From a checkpoint of a small transformer trained on Wikipedia.
Size: 16 layers, width 128, 8 heads of 32 (1 for keys and values), MLP 512 GELU, vocabulary 1024, 3.48M parameters.
Architecture: RMSNorm before each block, learned and rotary positions, no biases in attention or MLP, tied embeddings, attention and MLP in parallel.
Training: a variant of Adam for these matrices, 97M tokens, 5911 steps.
Each number is 128 + 32 x the weight over its row's rms, rounded and kept within 0 to 255. Layers, rows and columns count from 0. Numbers have three digits each. The size before them is the row's rms in percent of the matrix's.

# layer 10 MLP up, 512x128, rms 0.0927, rows 109-322, columns 0-63
099:212118143101072124127114104169026129178062110119134127132090102118154106149172146122069085150133119084119162181174170119185132066132152132123109124146159103135078089156105153144131125125095150
089:247108064120111110122139091136118119156119161106098152141054105121143114162167184101072178152139083140135091112206151177135180090169119140147134160169129091121130112090123129098127112134119122
092:110069134079055088157134085131100111195096139066121137143120127094152149164155079136107138144089097086066132103162126150226185075144138167136124103131130060062146118101098133175152119113168160
095:151136127122099088123114099110147119117166206117154134195136119132100119094092128169084107109127068161109176193159167145152107132178122183129097102133109149148115125008150097110138098115159072
088:207092137083119136135097139133139114036160097089148136092114095127136121108114087119115112160133190161104075095140134118107147203172115134188097127125140122133148126130128203192148090136130158
084:151161168128147136161164203169005099208114096108101128101095110160153122141124141149111142099048164115143169107159137122111124141154147072174113114167111120130135097189127137125173135120103130
102:133098142162065105137150121184054105157085159132084131153097190112118107156138160112119146134093112028114194151214151168190133144088151111100100152136139155095146133136115142125136136103159126
082:146152131150116079147149144152145140153122103113110113116078164080163115143083162192098160165140122189110151131170169163112165146101130082128177204113152139087127109116139107131159168089150189
096:158116142148117123104131176182076168154083161175129078190115138104162058126110153107140095154138123120145113164165155129140182154145144121117072186120120134128156108138040142109167107088191106
086:134089146113066143143147104127111112108098060076218094141113121113131162151094104117133167170110132172089066141139131119138219154136127207177141173116152109141165123082146173137148149093147181
077:140078099116102138138072068121150123139076136123141130100070106098128171146122117135146143138139110176109125131154092205168150136083122187173127165091139064131100132108099134136124119150196122
076:129220124157113098118109116163104127157090163105144089126076127115202136130160116162083175117116153170090186175139161152199121069044139112123183134103141121128126122141108129111087159196148118
114:181082125107055117115140140139110134141149159119122170183189114154176075120120126145066114132124112108118105126196160105110203073199123149153109119161132102056075091143142148159138086127099114
064:116185116071115078084109146181133125164112142127102080148088129156136126135149157144118156128101115160115119156141110148155160118071139192131120160091145123122187107136086108159211131084191126
078:164026131094051105097118180138150100158122139109130126148148163176155132149113121100135113128151145074144123119098128098159124142197102077112096121073117116076129143077134178158136102104199091
102:180085142129080130150133124164130148072112128144132112173089193137139125139105119182098072150101110195113150187167145125176184151122128201134105173124143174122141095063065097126129106064156135
179:108039132093156132141147170155105146105126124106102165084100213140121110070101131183178167138122138080111126140123103128149159117117119126163147131122106197130139146108112111142150146133152090
091:143138127051157095146111162117137108151108085121114112124105097118195126133075123164160145123160123180157119170103144153108137146152126077133137133092127104103078125134115102107130171103144158
102:100084144131113090122098123126115120163162194091138089209153166178120136122116097146095078124103110109094173175090123088212138145111117163162156126102134122083142088097127132117164114113152098
110:144092129080136143141124155165090161180092117103163137153078072141142085130111113122093097118075162128079105142107103089192140064128137182136122134129106137094130141113073161160164184072124177
211:117156128145147110131142108068137145163138199118142014107121158129074138142109144124077164102146131079133147083158091099126126119133094147104141150089172150158085173175118120156132111176168079
086:178123125142030088135088120171095136175102146146097132154100148052128137116139117107134088146104185054139110163159171137106071138142132121072113145148125138124103116182020137119148140169160156
084:188136120102130144091153125151095122180132070142145150142121109168138134110131105102163106128140089084114130121131156133131095128160130121154132079085119081142128076156119148143116088181108106
078:124093157152116174189147201174145097130125107066128178150099149185145078121110116091095118166066170132096170104123134122138133098117151192121087140145113106103080135122067122123105140126136189
105:139057121099058093139127106155108155147104128118120127172124183104095130142140163144129144151104106095137122170179122099148136157167123185157140160138134136064163122087056148125143117109219098
081:087138089064113118130066120105135113134114111126105128154072157141178155119061115123187177087098103150134124211114102152155097099078110163133159191100125103104123131097069120100154154088161135
101:191120123059151063140102145137151121150141168055165107134144106125154075158093149161147105133117083204184155140208165132122183089172140106161106142103127138066112153061141097104128122108161097
104:129147164135122162141121120126098075095066031114138106105087107117145103122146119179085144126115180148054113109101140140163162160157142150155151112083139134130127146122149186130145192185092149
086:156141132147108134142158152138113148134117154115072100172158134126162106100113121089116121151121179109193116135151139085101183146111122161118077165132169069111108121133050111094176149102134152
105:142134118156106094132126158159115136181063164143079073202098142092150071107097117114118110151133116142143205193149159115151104109095123120092116176097155084141100130098036090117136122103157114
206:107163084095016140158155124120163064119130128119116128132126124101128150125141193143124103160132115127134135043134119151124123125171136168179109120088063118141112085147120157109134132158124147
092:180107116107115144093154108175112137144145144137145204156126136158108065145180137102131144151113100096129095097227147158127135086113135198161076127157105112091118132136113166142122138143128119
090:117053108139148104153178107149065115179131153110104160094150132148130087172087106131155109090085105086116172135193096156179124133171122113169113128168139135130153129181205151144174070107139110
092:104169143155106116103166139163092112151104138146119116170131156142131081128122148156115149077122098130047173171095109106206138098105137143173142147093114112141141091143110165129191140102184141
087:110068112123089118157204123156112118138108095079133172173085123166115127175129198095154153172132126129130109152143121181140181080091117140165071152193139120093104147113096158105110156086196130
071:153056095074096128171116171154107094143140189110121117117151108146138113130077111139127101107080140142197149135128104146130123156140138143139078120129125121116120170165126112110126069143182068
096:178088151138094055128113135154179085106136115088171094154130099069159155132090076181126128191133156180089084148142168103149144122106128098150162117108107146101131119091170136123119139153162137
084:143101154114128103185218187166127135087169109112165130136147160170118065131105141047077117105095134175145137147134100160113195131167142141151077149153130140114142148163135129194126096064158157
078:130142146093101100147135132131147135169098116130124138127057149139227113125052136161185160145137149165132126180114115115121154135154133126084143163132139093101045142124082124152139195125182153
088:110101120071133127153139147085091131121115055133182117087074132140161185135128113183110153130136140130115107161075076165165179141155112179152142143067162146088137120133115177132166179081161146
080:196177145103101111114146106161058115143171130185129199136175152157099067097134117150042121084123119097137129124171176120143092142171119115160145079152115078073134109102138147149136102117116047
077:097096108107075085181117126129094092155097192138115126147150146085165137126146150148099170080122168147125193165128138132175061052077118101152177159144139111095126148127090129083112119106154108
200:072161058163089127138156126118155108149130183187165127103083107195156067110148169095123106170115182151160125144155072129136098147063108149135131147125168116165072151140158105151178074180119104
086:083058148122150132173129125138111145129104136087136124112128079090101122183120116145078121127117082126109147095180089171160196087134112153169105154102105157086220184097144160174168115135223098
100:174141110100155086121111148164158141147129201138137101125133078105164052113091160110130086116143108175161128138134194110140112077144135103136110084102117103110062092085104079104107106116118136
100:195058128036147156115107132160038160195081142148102134128173090099139066127119121167120109095131125126151148196129156147172137059161121101150130116105151093071139089137145166130164088072156108
079:127137107093111030160162136160125130106121110141122110195151208136103135126108168146169103144149112115137118150089140120147104132140110125124164152067125134101186174146115161122201097105179077
088:079148130076117140137132140106158107136112115149133092130074125120144169151136151164138209129146115194115112142135105160165122116112121189160179168061160103085116155055110070110096127062153110
082:174049113060104139139077184118104179129101157115162135143128109133141116126106126122155093107106144138099088163088109089160109111136118117185099153105138128146137117121078212147174143083171141
091:144108120073087065107194151092104122150085074083123136159179132120167132101112082163119187187132132140126158118162132103096216080184133081156130088121153105067131120154163181143155139136153098
097:163082160147104132123143157174142099110097077047157152113085152115121134161114144079090107185117161109142110067089178118103175091131136113084078103112113079101147161144097169144112192144076162
081:155060189098157165154122144177123109102179115121164142138123112171091082150144155079054108122095104132105122121127108109196142098149117199123176139080106152137155149160127120141097137083126135
089:104118080130115114170188149133084095093109061078121098104119142138186074144114109120117145104075144127166159149146108147135194176157179118167104161152119164103092144198168139155173108120135159
081:081149148115122114150106143093168117143150118150167098119127124093139141084107084108164158101155093170057119192107116174163105118152117146145167146103080148117115129042121085120136143146171091
090:155086139065092165120112154131120135097151118096126141152111089118139161136155132116135120124095150108096088090095122137071198141124129164186069164168131087104152108105121176110184131118181144
077:141113154120115165165176173196039105101143074127146173135109143139143096148128133089139122149092191027147095084110149104116137133154123126144089122164090135144177143144103187117157132148083153
088:202156107133159109155087102156102160143114213075155160101139144179155071102117137131138085107096109139146068129197151122103142122155152184136049107190146140147090088085117168168164147085105145
085:158082130135119055115149112143140110131155191026172149136192053140138118103052098180140102119143096145151118123151165082164190043173141088137094145147130129119119148137168136121153099153161126
096:154132118125114073126107083126131147167126144116107143159057134080141115142159151115139157169147053116157093165152133164163171121105135119102075164133185089100106075122077142132103137108164153
094:194092142147113104125184149176091084126155129060155179156101118203131063148146178135125076165104096134165135139169144133190187126149145102163042110130114115123118129167138124139103145082096143
079:106162147118067098187095177127088094154123133091085099144107152143149139125143123117094179105091186167198164156104133164139072155068125123132158151131174105079117141123086072089082135064138130
100:100123152126048069175141101100111081090118120103108123147145177104176133111148099123081148178107153099110121187142157092147157165155113158113131143121165148109110105079079124148124122123123157
080:138107156113113141189183145193070125124125159142141176132165138134126084130123111079128075103074141111138103188121125108140079100195141143122084127172118147179118126126086153146176030100146136
069:119068127132099111142133172183098125169090164103111094081053130076179128154160133159177126164132113128173124137112134135093176178141134104087106137120152158136059097201110155128161165123191167
091:098088145143095157161115101141102101141090140141109131129124084098177078122108131080083127151111188118149175107110143148153094118075127102113104157103141039081101154124044119139093181103104172
084:125037120115091124121139163134135131163136181123163129142145101131156097120086107106168074122097140129186085183095110108091173097143133125096053170121139114144099145124088152115179140108216139
082:178123136087138142133111135140168126119120121126156162143121089165133066135091174087172090169099110173170122088119155139144133127181132113141142102103129102132125131124131128120137080082146126
076:126137094073146109130179129123186105167122118154119118149170122167164134084114122102183114102135113118165147155156155141091113145181114085120145114095110098125149127095119063120136125124178047
225:154126043074107092150187153125182138128137119157084162147125138160157149096165146143142166166110090099095148079140113126157165104087123141128124134149111108125145071152154204120165136167122151
094:146134122089113088141126128174141104157175113122166099190089109169109088128129191132121104089127096175136170169133173174162103109102147131128165119071147035140127117112110076139123078145135092
092:162115129100136062114117134200114140160123124106182088179101140127109155127071143145141141069139103195161192145173133162098124094156121136160127126094134104102201138157082137094117087137166069
085:118066117126096095148167084120097122160128144103118138118122166161130084174121126113157089126088100063114137151182089168219153150145148165104080194102151133118127139137152172163139144088133143
094:136157163146096116114147126173083108124128130145150177171094188239106094144089128121106108071110118085077165213165127147233120163121142154128100174094106132199105097133152150124170127108134147
204:121087146129149056158199150144113116179124151214177089160116093097136143115113126142186158141118142118092147174178103114123115138129121080191104137178132155175094103156134210131133129148131108
098:171134111111129105175078120124125153134135214127151183118150168102164076115060116139114145091106074161079162201165160112201147086159134185156073123154115151138083162085084138173130093136124097
081:151115156073150136158120110160085149138120167118119170107151153093118091109100139105108112057071084134144157214185152103179104064148144157155093118086106176115126145118100150188126072110097140
076:095116116094067029155089131103162102108140200144124119109154130066154165100090071112114157122153166138162124137110099161141089125156118081130164136098121134085115122106079120126124145119133165
099:183126141144126128128134155154127108153122133058162134155080092137138099101116113138130099128081157156070098104083155047119163059116129149157131108119112136129131133138152187118143122133087135
093:203126144105071083133121109172156146097125107114180097191121145108077098133103167162064131141111082171051137147176191149132166123143137133167120137096138146114130091096151109188105072106145137
093:153122115105133116124137103196057124189119100151161162154081160209119103148140143120138115139114080054124153192180113155235137163115138146179076151112123094141135090166116190149155166129094169
075:128127119104116134101147194098088143124157092144147112198120170160105066112108160120133133067131114158069147184104132093173118077115123197143159119072136078122135092124092135107122096108134120
093:163090185100153112136142224153103121145126097105185155128130102119125078120101143139117089120085144181154089087125137095150178095173121081145123087170160129109093109123150116152118090094081166
092:184119097073138141127083169176183083093111164111159110107054096122168122142173145115116122156158078157149092096185161187094186159136121119176136101105107097138134093177119140114114088172179131
094:177108151181047117137137120180097068113071104121143145146111122087124109157167120141034118209111158134138150107188200120136154121112150128159084133126144072076123120085126133168114169137104174
198:071095055117131141186127165079092077183095142166148144132135135137142158119128128106123133165116157128094208132214109116160181197103098083174052156198161148139080087113127157097119154136094105
095:167074167081101104121161155194047140155144126131148150184165146126096059141091141131094078092122105131103184152126137147160165105145116140121123130116135135123157103162137142161143058087119136
071:167138121162098141160114122110106071149122141110124113133092087113163116146095101179141176121101127144031101118128109091117141130131149175167165137135068128172101117141121128114112065166140097
094:157143160125112100178153153150077129086156063108211101101144120143147129108116112108132127130110194171128067088128104101102178206170131137179092119138163127165098129164133127139156092132138147
072:143102096112138114121134139074150168117133126147130113187147130191127109090057148045181075125122122088185084173082120125067104085210136150065088134120146130136155125128147159083172108104155132
083:100126132048107118173115191172052109146072111144122142083117162112155129117158183126063099109098153137117140155141167153173097135080136112118167156081145113090145137158055161137168141115134163
091:107139125119115162119104162126173111197166100130150086157099136137153112109094126112167166099127143172085145171090147104115121068123099149137150115072097110156132144111163099093097104116116093
086:195102123099121140113085109167104122158129186144148159147135148099126061115105099165084137064120094106104180177197155143198083096132142165141084130120115143105102119077120124162129099103109138
109:102148153153119139128152180184072117168097093122128082169125122109141071121139144112070101122094130128122175166127167091169120092057105090105122142078131088117116096132074119102143156102078154
089:090073145150148149159151134148046097135144152145104138097133122155090131157126151103130105117068135059137153149148103141140133189162148154142107153127137123134170139152162133088160127128145110
070:159130139092138170112148158150117157087132168178156157157125136143119059108148113118063081083126118108130088159206153107120081117205109184154098085129123118135114077091129131179108075105110159
093:104076129118109129138174089183056099203087177142117133116102108101158117166142121091102107109086121032102169135122102098214078115147138163162111137127132102110136114134102190141189122139107148
064:159062110092110139164113146228084155111117253148120143114154112112131144133095137087108131100114195109111114190144129109136116081149135108161105131055121155117123112126072100124168102110164068
091:152090109114136148143124143119085082108086129097122133082056090070189151125143152178159182183136188146140086090078099132116175146144113088124105107116114056113081142165127126084124139115162119
082:164106131102126099166124085161155063166137154124147129114097048075148132149071102144134120157149159209117094111115141122164149158123121112214154152116054064100072118120105123110107164168119104
097:082091151105103122108111179169057117115092082133153122179139124160089110143139162157140117116085101128074130157096106166146136100149120166166122132083130115070205086139147180119170141103166086
090:152114142092108091153138093174028134191077115088144130146091151142130157139153099134097108134096107069067147176160127143223212135122149119157139138098121116101170110177113155142185111112151117
090:104144166072081154164085209151114079092112120118114134117115134157155109079120122144116122103076191139068113139064130070145128084077119180174104118162112076103120157098118190102123150134110130
098:180077123096109099119124123135138153123132164116144093157151114094147101123158155198083163151099112137148126110243189128060195116159117096158092119142149078035145082075125146121165082154134139
084:089172130117135121125117158143177120129142134105120081134102130118158103105066137146158133078113075224175175158158132181128128062130127135160119169122141109097146154116143090104115096103132124
087:128116167066140170115119132152043139076088082146137182130143146148099096121142144092085104064086126123104099139110107190142080114169145198167131135141132094160189110120127128132148110110126077
101:101121106102101079137137081118122134153144198084117135132145128106160099123106124127155171109128112154125131146153126161154162147086144115165139169157096111117081112051139098128144191110124135
089:139102154126108055129154069147061179157070116125108071163115148108122183127159124155116113146134112085115165135143117134179116162149126107144129128126171127092200119133109171167158107137206044
089:118076143104102142151206169150110070081168054112165137141182084150140089151116186091083083133129129139151140118121153199178138130087133156149133144094101056120150184122105108154090110100136106
080:172119135074147080131109120148163117136150136112196120107088106107106142146073140133155095136163082156104118119147133192132191106166146098155131133060111101091118110082129119150201086203194104
086:119147134095126133140118179119149143140152165079087132171114154138158095083088125094141091096080145167152153109114162078071138079103132109088067150131139110106087130123060132094165143083130139
090:198090161112045083102121113157125113142116096081182157187120121095093107146126132173087127166101112150092097132182158135118214116177146143155105137145122084103176133072191124182111086118145125
095:179101132065110089134131142169119131146072114166128120143132103089137149123151147151167134158134037140197162129162158178103121150142119113180141116078139121092150148151094128125123060113198096
094:102110125052133127099104149083144137098163111124153120187161132164094100109079147103117085105141102113113140185085131130155107058148116198157141100076131100110119132112112143148103118110152091
097:153157129089130138149111129168117082145118083091159133120022144119182167156141174115091141192120134194128096098166129145156183136139139170111113166155128106145133088132098187138159163179158149
089:189137142103158073130158113169082172190129148076134096092141093144128111121139161205130144061120107184163118129166135150165200092138140101188130108158108103132105072133193115142142150086143108
073:087116162128134142145176123138075129096155137107108148097146191137136099125111130136135110121088066073088123149172087070180119099169154158117112171133115186169133116124198177100170088077143143
091:167100111085166118126071094111161124160144223113148162118089070122137090121095167128160077138102107153176114095146149160142133134158119115162098087099116091125055123110130106117145115127153093
203:177179121120124100112098103115164080142174133068098162093111141165103141108116164059117124154138110103114110142177092130146147132146132108114143141135083089160142047132096094111119158156154090
086:174106132086104075128168169170090101172110090147189104121108105089124114142109151173109057123144086149123158111159169124155170170127147081162133123052138137095156130169119116171148100130132134
087:125067164068097100106127152097175112128215110116148132187170126146076093111082143126112087138119095118159126161103122125099143092153106155187149104100133093093136140097141137123088120133133089
104:232115137142119121113143168175090138106142121109168126097074112134117122162107132132118079166111084145152076030165146124168180109189146149156111110151106097099193108138161131181093125126101147
083:148105141117141096108149150160124082131145041085158147107117061155071121127150157120121088129188077108125102114102115155114140159183140114187116084104095081093193145134134154125099103136152066
090:158093141129121193133161201160163125122160107096138137171141102131195092126106117089136094173117146125138056079097141098090157085115132167184051124194061152091104149152134159160141110103155147
080:128174096136110084164111073125113115128098171100144095143131176127186044073072085141181129118111070123111104156144115130152143126097137160134134177151092127153092150090153108123160150076108153
097:153162134145103080144116159128069106125093113108092091101102168111193136111116091142135158146101154133138112132093148100115131182141132085118162143115151112165085083133096117105132155129098173
085:148125091130087060134138080123134124130107128138085190139176214123100087120083091128116123136106109101093129233176155118184107120174159105107113161147128180063105149128141168188140085105145117
101:139117111148136092157098080153106095164134181105133133155075145143145096161056143115148117119086095118112141120232135106155176125142159183144115174133113151166108159096154146154166097190144142
086:235136123147135128118180070150082109187131115100155178173149183201122066135096106129123123133122102115129173165194143115141128097141141132140091141158166112124111098092213142172139097086076164
090:126151100132097124134104151126163157146096132132115113149051160094137115146099131152104189126122133167125143105120166167116135099071105162142151193116189108081101122055101100117119153109176156
085:092157120083106089138079129130116123180100152121134146158124156152120106099100095120171178103103118144056168147103100110198099073073137131145189145102111149121107137155106125107143135076143095
092:149147171171089109123089138135152084160123179094153122145146113130191066090103057145096136132117161138067107127113182083185127069103141147129110106127114124105104117076141105112110135163097155
080:145118105126120173113166127140069117186091102102106104118060117109145156121137118117142107132110085115076074178083095074150110143162120168123141111112108100178155120140145164104140147190136077
188:117128105119097114173100156184162070139075166135151163099123124126148165115144141132129084134142110155110113112099089064131095055113138182186169185162118169083138102069135186103130089128097127
075:146082131109111163149124124143051118176095124124151143067044133124064134173128169127116095145101089096081154132131076146217105102166107153130083157071120095128161149154124154124147157149096148
103:161066157140092094103177159153060078161113158111120126139168112157134090086115099139068113123101161075086132116127146071183180092158142102156149080106121105075070132159124173148121111102094137
072:113157178104093170129153158180044141178092183131140093143068128078164146134138178162098162118129151153125173118149155110130169089095162135150152170095177093112138130158118131124169131158185130
094:132127117138103094130134155140107108143095120124135118161136116116201061061083087132160134106124098126153207177163147102105123125131107091087121152108170093119080148101117112182146140124143104
078:118092159121119182169091176109046101101118139133150113084098089131104149149125115175113112119103137159170201104084096125158157152118133122146143130100153111108195165175190114122115103128139098
096:209125104117096130142100134166133119142131194070159106166116112152153091120109122180097102105109142162111172169178165139228126063121139159170084140085120126126073113071120133160124125154135131
088:165165141097093108175099212137114136183096176144110138137172127082208088088098126110112076136132147135159115148118161102127081115155116064068143149093151116094090122092032126119171101119133157
085:118135125108102123157120137062090143088104079107134104146138148151194118121088104160158181113132154153119097144097105116094159119154125169128135159146140110118102196092145109154143116104141095
087:137083129071109162153133114107123056140137135084125153132118070115169191129140114146126159157122176143106117127121095121166155104075134122141130145115094068110086173180084116099080188144133117
090:145056128090089094129103167117158111139095134110109136134116144099172133117112139098205069154149120105177080163089115122096132166145136127081080164120124122119071128154074146146139170117201158
089:240095095083121088148097066101135179176115199127099127112138135100145141113111113127177080119093083117145117125141115122090155145193110169127103142151138123129133134149111144158163129151199096
083:144144165120123102141141165125111109178115124102141076147110124146172155129138143188088150121144174142154185097174173045102148136154136047172168112087144094061181118139159149106138109120161072
097:153080147122062069115149106143120098163129131142140148191132162166137159129144098101072067173115173045079119139104144076199171158146119103148155093104131106129139099147099198147139100120122104
077:154112131132120120152092128160037112128066157167104134092107142092083077165156144106103116102104155092115148143181115162170151171147141120147073116135101139157160169137118137160157119140143135
088:178080108114169085122138152087140158155121167052154099159059105118182164143119152145152176158132063149144048105152144141116188197117113172185072118155115079138118109063132133116163119096167128
092:156105150051122088085100102144173130146157150078179093180125134145100135136103148169113120126138059175149141155170154163119131125119133164151139146083114092122164122081102100098090095157163096
094:129145139116113115128148140164063147143120085126126128113098120163120108111101126158109126090080105117064095128128108078144176093159150134168075123135090131114211079122191164151175151064086120
187:147085111139125136129144153086129120203111181104154140151059106083148128105105104167099096087128078157122166139165115091153143116189119131119152152136185097127125085125073131195144051130139108
095:172098169066084151087166178179149125114156101126165117197168166163090050143069174150063098102133085121120151108122152131130153106103116198131124128114154113088105090152135135132111105098121144
100:166124105080175038170100154174134095179119122085170112090106057115171134144127162140125120145172131185148137127136170150127128116153134066120135073124141068078072128116091141108157119141135128
088:127135119108178155129105128143144078138097089127153161103159109078116064152150146127092157087100131115076153123104155125215101073086134119167162093139127114133096162134160149147078141151127101
096:174104160131093110134133105134106106183199204129108183151125089106124144103058121101141118137119130101148113074084165109097123132096110121144088143162105068159107125082101145121104149153126095
086:200121122072098108147163156153160116163122069115163096176163107140166092119091144143137135167143115172147188115163154102101145102149112054178146104105150082069149119139158141097100097161155111
099:102090151065132128112157159122143043125152056064134129161172085132155124077106120103087098157120184086093132115091149060126142089094130108164111080091134088114111154166109189132093151164122119
095:116080127078132150107118097150101083167166162090161119118121088150090105134152169099124073133113129111092160081151108106218125101062140135186144134089162146114106153137096150174135185163117088
122:104066127138087099120205137165075079191118137091101161144137157178150112164119133106150160110128100059107167162204132153206163138130160116147134149156115110100094155137112144110139117131169138
107:135134127088122058118143120153121132145087065144137124128133144104125081133114133175110157115118074156090156185158164078149182090139153086139114112108141186076128102161212160193123123091108139
076:106148101101090081179114144095144131113152160136147120128182165148114107072074074089155143091099144157140117123128080080111085123200129149171120095112112175137120181180110103123132093111151086
086:147095134089091118123168176129126094109130072122127133118146114135159107069111114160078122138120148119101118089196155097069175168185128102191131096116105094062133113132152179146128119112138107
090:146098095128113174121167160214129099196086148056145138110038089072147146170062154116151141193148131133122108121092123117154160117105114108126117128138092054134101141130111111120109147158142145
082:124124151102121148142176193145120149100136056100176110168133135176199102107086116135156167128121161182113090100079106113122174144141115176162108105162141127160145130115158173092130093089131105
087:082182140067140084148145136150117091175121110125135127162102142170124137146179166155093201122122097130085113170159146156211144080039128178140154149058122125090140175142096117112135127114153131
087:142121160124101117157208171170084140104136104112129145111115170127153090139175145064087072140085139176173168169144115132117192165138138101103092135130098150133130136150107157178115081094156184
089:124163126158116050155170116141073091161099170131098114134104139121171121144148074173131146126096110172122234162173130124180148130135161079134157162145152155080098105111177138160149114108142133
074:129104136091088152156137115153188082097098111116147138177145127072073137112107186135025118154112097132109127145133150136142116120148115227151111191086155144120141107134094136121118069092169134
087:189132130140141075138141126212123144125113122123123111140076123120123084159125137136120066180117074119187110149180179152155177143135149081088091152093143139108128080135084138146135150124109180
094:102138103117134105160101101116141126126123103097074130130109146150189117149107127143166203129113130157107194157142122166173118110083143135137142170172149108098092151080107069133122157101119099
093:159098115107104118103159121162087119143090139104124128136099139147187138110139092128161134193123121056115146113132157127122189153128126142151106111129112106147093076144141141161177140147107122
065:195058146147117153158153144131068114123065176131154118091124152091120148167175134209091119145115106179145161090166104157194161141124122097163159142065163143070168151120140125142099105092149132
092:129100132125047164136167097151063129129112104118138114170113201163129055168091150134094155090105115073071159174191122150253136106112122184149102169136131134122103106132111211131153122124127172
093:134133126092096033130137162172057136169087124148106116130164152128139105118133094147089096095132120073111143167130129115214155143161135077130155111057093170054143107153091174157133105067138125
090:090059121118068086138109123099113096125154198055134078193152144124177119115097093111104102171126129095157136163105147099120152090130105145116100141113148115077140116032104115128150107140121177
097:182177156185104060111163154150154127150187154104171088181115136181132096113067100196112095125130122199136145142160182091137152120137135108146114131092150154115154076049193117145170123108124139
093:083080123074146139129116199108086114120074083156147168169167157182158105101110116119113138112115143086067135147077086120172094078099113181149144112111108098114154119136127171104119101080130093
082:111161170151158147158079122139159074179124140069117141142143150107186089072062117087169186120133117154100149137100142125149115083071136148127100160154098069117046189106124104113059137144079145
082:198061137108107179166158164159080044146129152077103128121107068113158135098088144162136131206125210118133125117099192093105163093147136089130104136097094074095081191155079163133096159196138121
100:158135097106125083125123120202090118147073197182135087142095129130154073145110147142158089115146089152141206189252174133177133133144128133129127136069154129126093102119134106098139100097157125
096:139082155133076100138084161165158106092164092142160111148120123103182141148109098133070093165136107140124126093109144162172188135141118162203149138087076108066131143101111068189101087131161100
191:150095130116087122177168167177106072133124121116142165077129165169160117101092140160160148147100180097081130188152082140110145150120140102170088113128098166116150147101130141090140115136108097
162:165124115119193172155127097146173099129169146124128122113146154164115117140144165115118136177137125138083098149176143070156111125118145111224069206137115064097124101086175157131134213112155106
099:147135133131130118130134143183138106125150157105181061136127147100140055128120147169092111102124123190133150156139187086158119096077137108130096115094147141102104102120118104141105098116058155
085:135147110077091049188110126094121094101098132111127126131135141120204137110081123122157153121125161115152097138104039136159158189107136142144127152117111106124099173191086132138145111087170117
086:152175126180125145116172156169095124104133161097121098171120173208153059128097118183153106107084100144078164149172134114223134081093129141101090166121117149164133083135149131096167102083135185
100:081065119057100097131120138151114106156125137073124109151145109125138112112081124133154128108113131158157177180126120140092131065101119098171099152139138112098141170122093131085116114109167100
086:133149111158079046156162069134076103158090120088099136154124167130143106123123071156115189157077132102058178167178122110180140088169149104154107136160152137115116085105170143176115108131108143
096:115158145173053082164067145113135065105118107075157104191081156158169144092130087174090149161101169116099161158078141071161103148075122127121151122143162139162139123129093108080077115147089128
085:153089141048096060134121093139124087178092108104162144111108109092103184147141151149086108165159114110126109144141114151142149133140143115122132094053128122078182141137100173152103171136163132
076:212138149146135091130156046157115137164141185082163157160202120182124108113115107177106134140131123130138126131136112116138180110155125173110123134170132123139114078148216176156148130107106110
092:120086156066173119108138169140082106134135054098220123133094140159135136154092148109104145144111123154078071129076090164166194140158107130135111124093118121092189104111140154100149140094129142
107:142070120171063119135130070143106128179121159082120145173128123161131142150127141130090149171089117088068134109167116168231148123090118189158085158140128075115128130024079117122124166091102152
089:158088122113128111129122107154101151140082115151111155155118130114094074170162185144089112173108080137115135135201150212174188102119134174117065165136148140076142071126107149106116122117178182
089:158142156148128126089079138130175106138182131082168138131115107130118111132113089136146151098119064132072119153120134095174125048133114122110153106075110128154105131090195120138113078168154087
101:120062113115129096125153116127102148124114158079138099150139105100108120122122089164111101134147105123116145149122130125178135129134100151192100127106138098034140079106113135151202162142205126
077:095139115163119152165105155153125130136073131093133129147088170149183109113104106185140149131083110170053139194123130124214160086083122185146137169099135149135134121149099155109145161111155162
082:107071158162114116143171120150040126140125064125118173111130167157098134146137139127106127121113120059106137132155095185180158174215142153167107129148063140110216138095149151128123105082142120
099:135087125094120098123117070123132155151130159083123095186127133141151156126178176102143161102110068119109129185151149170201124130084117196182104152114131101097135100052068125099119147098163124
084:124067142095104141139224137163092098197131112117171186149140120172116089143101139102156136161087146099147135132113096195168132072113142132168071159164138105153100179116153207126132092121160111
079:172053147137132126107207157198100120126134091112167159144072123145066107140130114114184075183113133098165126087120125135151127110156148118127076119113169144197127152171158202113114123136116164
076:161070123052078170147114128144077067113101130117174142079071046098102120153102170117078071133138104095141128121091144130176123122120117147176085110047111109098142179149131130124139146133127134
180:091149116037081116164207173134132115208138149142096214091092189128137134119146125118089132177138121137099180117130098106146200136164134156101113163163167130120125077099158187097151152171098170
079:144106145077156113127137187148099153151102122121204070109124115085153155150138143194119146148164120200148128113125153153169208120117143099156151110061145109068161140132122123123162106114170104
086:124057169112117157129171145171075159121157081123151152127117143156098129164166169113081135137088130124110124120130092175143213106176133191172113147119151136077220121106146156084115125057154173
091:248083159123096109109136167166107130132115134124154145109116101112102124170116148174120050148116064160155120082165183114124150137170121096165116106060105135064188155144177130158113102087126141
103:132144123090132124171093204131080143170103174152126143132183160146106081078111135119111062081083140136125129134109119101164122072164128120147125127141094121128100134113130112129141135013146104
087:165126105092121126111151199123099121146090063107128144141135123164161048090114128122134098093142128118182123192124136108147155134163145087107132128129133129081091100207132185122183120098112149
076:148147137149110143188084178147028087113106162155117126100095118070120145136171119139104128117101219109138171099157133120106116166121134103159136124133145123133131134206128107093142118150158132
094:183148135122130091144128137170176089172105124125203088123126087116182132116071121134153109153171132205124157171163176132131123104156135054121164099083144109102070085130155079100111117180133116
098:164166145113139126143070136153127158105108175121162144099122178177168065117081120149107108086088149171070116204120131108214163106164157185179065148147128159121114142086090116200148156102113163
085:156093126148086140117165084120106138118152126095119136189180164182134144104098116101108115149132181095144091115101121160140186145105132255107076145144175126117118105102076117107180164072114165
084:163093128106142084117111161184112121166066096111152132112073081128140072154120127147142098190140094130181094123142143165143163129152143086090106130099145125116110124148070175140114166087149149
098:151122164151077115150125138187046123171058112121098135112097155082142117136139124144088094151085132104083161158182163155199130113163147130139051149120127087101158114133097180207176123149119192